{
  "vocab_size": 8192,
  "bias": "none",
  "init_std_qkv": 0.0265,
  "init_std_o": 0.0,
  "beta1": 0.95,
  "decay_fraction": 0.81,
  "max_steps": 4700
}
Each number is 128 + 32 x the weight over the matrix's rms, rounded and kept within 0 to 255. Layers, rows and columns count from 0. Numbers have three digits each.

# layer 2 MLP up, 512x128, rms 0.295, rows 478-511, columns 0-127
084127115147111110139134097094099077111200188140116130145134100121117121123144097121148128133045147129062143172194159085140158125152158095096113143130152138092136091165130082162092104102133091106159160186086130153161187095106136129144128194133170114134126140116108141120145072153080158100115186148150098143117117064155073139115164140139140145146084123126140142152057096130086125090079
132089119129137113149120110129141119161145148101083144157105092147100034102194210111058141086141140191135076104078109141125119175127089157132129110119088111060169109129116157172067139106126133090139199156099120186121147164111122112154088162110114114143132151167173119065140107196095142109119089142108089118122203107102132126101094114139111119155137105066122115080151109103087120131132
112167152147114117191090154157102148102176074082233137082071130129134232128073146128184160046102112067173183158121126164188136184184161171150163183100088093169151120111076136092130102081165123164109087153179170111202145116161138131141169092118172162135172119178134111112124077087123073133108084151116156112122089142128161101164151147084123158130124101162163140118159098094137109131075
152106075112157168161168138107101068151107101143142149159145075128154132200118133124119086130085108103155116119061145104143128141121108181135072150096122119121140088128133142090128127106142105127167156153085139144144082049091111116139126213142115115094135133205101138109138101170104172162126175110118094159132172119102161133146157132085115157132093113139169106135126133173094125150170
181132158101089134157117117141168069081143134123140157131157159167161113100094082140106129106099145120142128148102080093128132089117149105121102133132124127112158157150104078133106146128120106182109170098107177124116121106130102092145106074118080143137119098130118076152128178109139184123109112188106159154096126140144155142094098165127137169149143100091127128114114020108089105073102
117097153168075154077167107121096090065113105095087142123152164100113118118160086123179092116229101148154125144121132082144116114137123216146107108167067108136130166110130085111081141194136153166072086168167093149105152123117173125191094151131132108089169091141175086116150128172094151151193108138077158086136128135130192176148140085141111121139172152114131139097139164103158092112125
153100166138135151113124105106095152123170148169104184130102091119113131132124150148132143122092156117110110163117137117170153119137158143105117116120117156107104083119123185162138184130160158110115166120084132099149062095142119124143176157148135141135100139139167137081146122122143150107135165208134147142195159139142122122062073118131140125141146137112149136161085109113111166128105
154131121083088216176161136147137127119106076128117119170070103140148159158106213128111137135091177114108197166134110168147098177120143080110198108082098127122126159138129050096150106121123073095117126128168105115214090088202112172111154059174120116090208220143158100061120161131156153101168116120128110111094160106169111158161142089124081111136106168150091106101136113157122089087060
137170089141168128106118091127141122152160135089090159152136114119067150192101074129086156159094090157172103099156151093174115148172148106089130113106144164116101144113104125167111100180106123120091106104101135168200107162127111155123111108102153122079094110104096128146094085129105101107116155092103192119079075121107150128146171146123159116146137134113079136163127147165090123146117
137126170165079054130156127153163177090152148127114093143127167206147167150157134136105103091211098113151132152052118166123125128115094123158233104132117108112132159153093172226103157133051154140121101122148091158186248166108212150155121185115077095175108143146161126119141155233118185109079116063088107178139103147104103117152126131123150147141155134141163133182107121109085111126151
147096192101175117157107060117106141166122096089119082098087141097078128105090146146116154110096171186091125127137107132108125112094164193083185116155121120127163176106141089165176130093141117081089138098102142089127129167161121063130071074172171140089111105145134095136119123142079160150144131168185107094141137112143065157118123115105089074158102121194090164147167112126117085071091
203185091115195000090113092148149103101068137163159118130136141114130098181142117076116130078121197040054100147217070129101170133104212147089133131136218104071115114124150188120172140116069147114072151060085172107048177164079184133078082223141196120156114102119109153100096204048187135186082089124140084152132158149161120115157153164097079095126243109038095152120106111068097109173065
143205134080116134132098156113134118098139095148137162120076121152132195081166146082163130122124147147200102162175145137142143168119175153124168082149192161112162087065130127083139103113140145151134124104129135162177108137146144080166114104116138113115122129155138155140140111087155154097140151123088113141112072098106128149138113149110199122093106137178139135185197158140144085132116
161175128114195123139112134087122090181098097119141133164196178152126124058061076201155076155097130081137095097166136185130111143133185167168146113127148115178166059119128118154179124141133144168139177180005153139135148105125151089134255141161131119125104164055131148085020128135094075106136085141183139228115102065129063145170184112103159092174123113102087116089123112087182119176053
148119183112099072107089125119141100105148111098155125091122124098184108072100165189143087122106134119076133105114161133080142116091133108105073124145093130130113097106116113131142131097099111104078118110119173077201103080109139082106080142078198087124173178098114120169121103122103124093145124121129168154159140120135143017135105134158141125105122052103110093097091091143090140062074
115160183119170131123130144092149137130166116106172141214110130072197111090083150139136126075111121125109089142128119168139096155145104151171115170152183112130143160079095110116129111158153147159091131195150159138173080148143136129096075091131129133116104115109114095122110141165144114117129108125128099132082120090119146130124104142116055115153187143111102085163123143114114183099202
166112140142112142176112089078119172080075176114098091060099128107125168085054077103122104129140120112091098129142109088135145095109127173103158151153132152092117133156140144089109126129083131173140138129149130131096120140096116059126180157109167071099151101140171126160129182136122182146110129210129114118131138136116069127075125144106155083114112059134115103140131114203074220167148
159148134141159163123119126123131181115125128142147082164120184122183148100131190090144132085104130159083093088126128126125115128170127133120134149146106197125145121109056106121131172161162111104119124117159122144077123156092161076069112158137154171134117099139095150065142159108133157151139115154144129148148099142159146170068090139103117136114165128109166138141101167123125074099130
082108092165098121148125155194163160117128135114138095081117132107155082133151161120112168110122104054122062167091120147135105057159143171115148117135101082125102144113141135213108145161098095130149126110076084167113180098093173093127182124102130153173152151135132121123137168194124169232102145150095108141102113170154136146143155119171134109139127101105049127130068138093098128133159
120111125121146118078120116171078123178105097141124131147106102099145130148098178168200170132078169132164092168213127134171108104074093145140091156147180141136198110139063111091153136093158085174137145115133178151053132065125129132119087104084083143090079098042112140091114153103078134097173196181173088143161136129082085112093092133159108128115093146110092148095148164126140148159140
073062176139136147090072162120139136091137081111129124055143122170144144137131171095084143170190129108148123137101123099073124084122112105079174110101166077189072068136108135040136119165070158180150150133193129116164182133125177159136199207132153198134095119158162100134166109104121149186170135081113138150110149116064159096151150117183120178087119141059190172109105110150106146135152
163165050120142089094155142168169114187127071133125185122124149112089115226063063162088098110077119121097098101194145158116152105050127134127155060106092142147122154157140108101134154110138096155136179116146111183139073170151138160126132111153097114115112067137137134174146103120100151136142186100148134177079096133080097209110098137154108113120100125111108178097056128115126121133099
135173139154135103160182120124155108125089101152107115175114109146178123087119146166125150116038133107057116098150081093113058043109164091145114144140080116152114115119094165104193124157167142105053126182149107117115155120164105155110161176146114117094101156151122108065042159110116120137157172123121124106091153133049143096102151091137078153132135132057120084080118065132186130109111
157174142153084079116189153132164136165150117138141082097127127114124102140163126124159111125186131153145089108179138053083090128129109139093126108095178134089101118188128128104070075059076155183151177134114082119172121162103072102127175161100119142169159105149125151117103109111143154115093113080091097146109148159131149133117057117058135062161097146165176132061116128087092106073074
095104161142183145103107102090168136126108137123102172131086122170128148106134109193137081139062165126121078115174069125159139150054152098188132105086155162157171153123098097178085133130128087054150120122109159122125140131133096149100129112119138162103161159063100161188093130138071081153118099164131105150152130136132195131131143052134113109124092184097086156139148084132180109141133
085207144162095133135128138152148108149154132091119137198116129144092154117109137170082127158170104136122189109158154115135114118161100116165147104118133076160131147173127101110145080115156152156130117167131171168140111103135139089158136134145112131091144102110144126134137128058149086073072139120104184072134101135129100124139122117126132138123139086097108125107091157109125078086140
132115083140137160133131129087221158112179171106197165177097115130091122188188134167105117115155145149121107125134096117184125189121176190141151126114105154105171116088107180085116127113159073061137110108141128133149114123157170181131124116109119105201122162125170109130186111158119087108135146202174104099174150106140135165082106123128096127130115141096110066167142175137172080152168
083175131186091182180104111129127090183128202157163204108066075161133158130106097158069185108149107112111156119106145079140154074190110147122100122064082070160104061153100117068204118093124122157147149172075133129137142059097151083164152215115155140219137221094131137174138106144175167094137106141076140113124149080148136110133143135122130167170126113086113090093131071110079134149067
117126160168188125139112118126118149190116136127137139076139148141117110141127081170136161086131111130186161123167112141103133127168116100140160149159107101142180089157142122132147157156143182119151121146125107161123152140133095153132105123158126150149164097127110161142142178119129122130103135119146134102132148129170155136127113096091099043146146155123061182146141151132135125163120
090148116201049069144092168147159154071128159084108141113146090084181104123083174152180146113091110168173173138058141120080097164210144100149121113105150147175100127056126116120155143075160175191151123162163154125159179131124110130053121061098140120118066200104095112157061109130145129165078151134120215139127183133103197071153076066152129126142127145131215097087149128133094123130170
060113172128150123077184146082127157127154106102232119121195139148129146133105148128101150118162137134151123144105140139104135171103141097131115158110129140140122071156156130150104138099170136133145044109165168092091103121150128192129160092148126099118128140119174075139129111137149125148104104122132157125119130127073160160153174122127114086147190154171104126083173148109141118136113
184084131122135151137113144165124144129162143142156123090116135113155088158100126146162152154141139197107095185168176157127172143069035127045140135178078197115197083105123122121065087233149100154149167093078148101255123144121063149091111159122166088123040139090104140119137136149140078144129168172157062178085128154181118149110157084149178199145130150116132068149155082153096107177073
108099145169169153123144107158108113136134112095115177173183124107117106133147155114089089133168123117141134155110094095150139089161061049119075183145074153157119110180124138102101080108177092150167165170101128135087102168133096145187187092159156122155130133124062120133147157150075166105122096108109118145109100169109054094079150059174117138107121140078159140090124065091142145189107
205135088172149144149106112129157136087158119170104145064089115155110127091161074113114157127142137127081092081140093076085067086120127141117093143107101119136157095070143126077124124098122147151165181161109135125194125111137101125157161095135118165149140113136131149132102156152139125140162163106163112113138153139119100159179147151108149157173127136142153059143129144118106099113146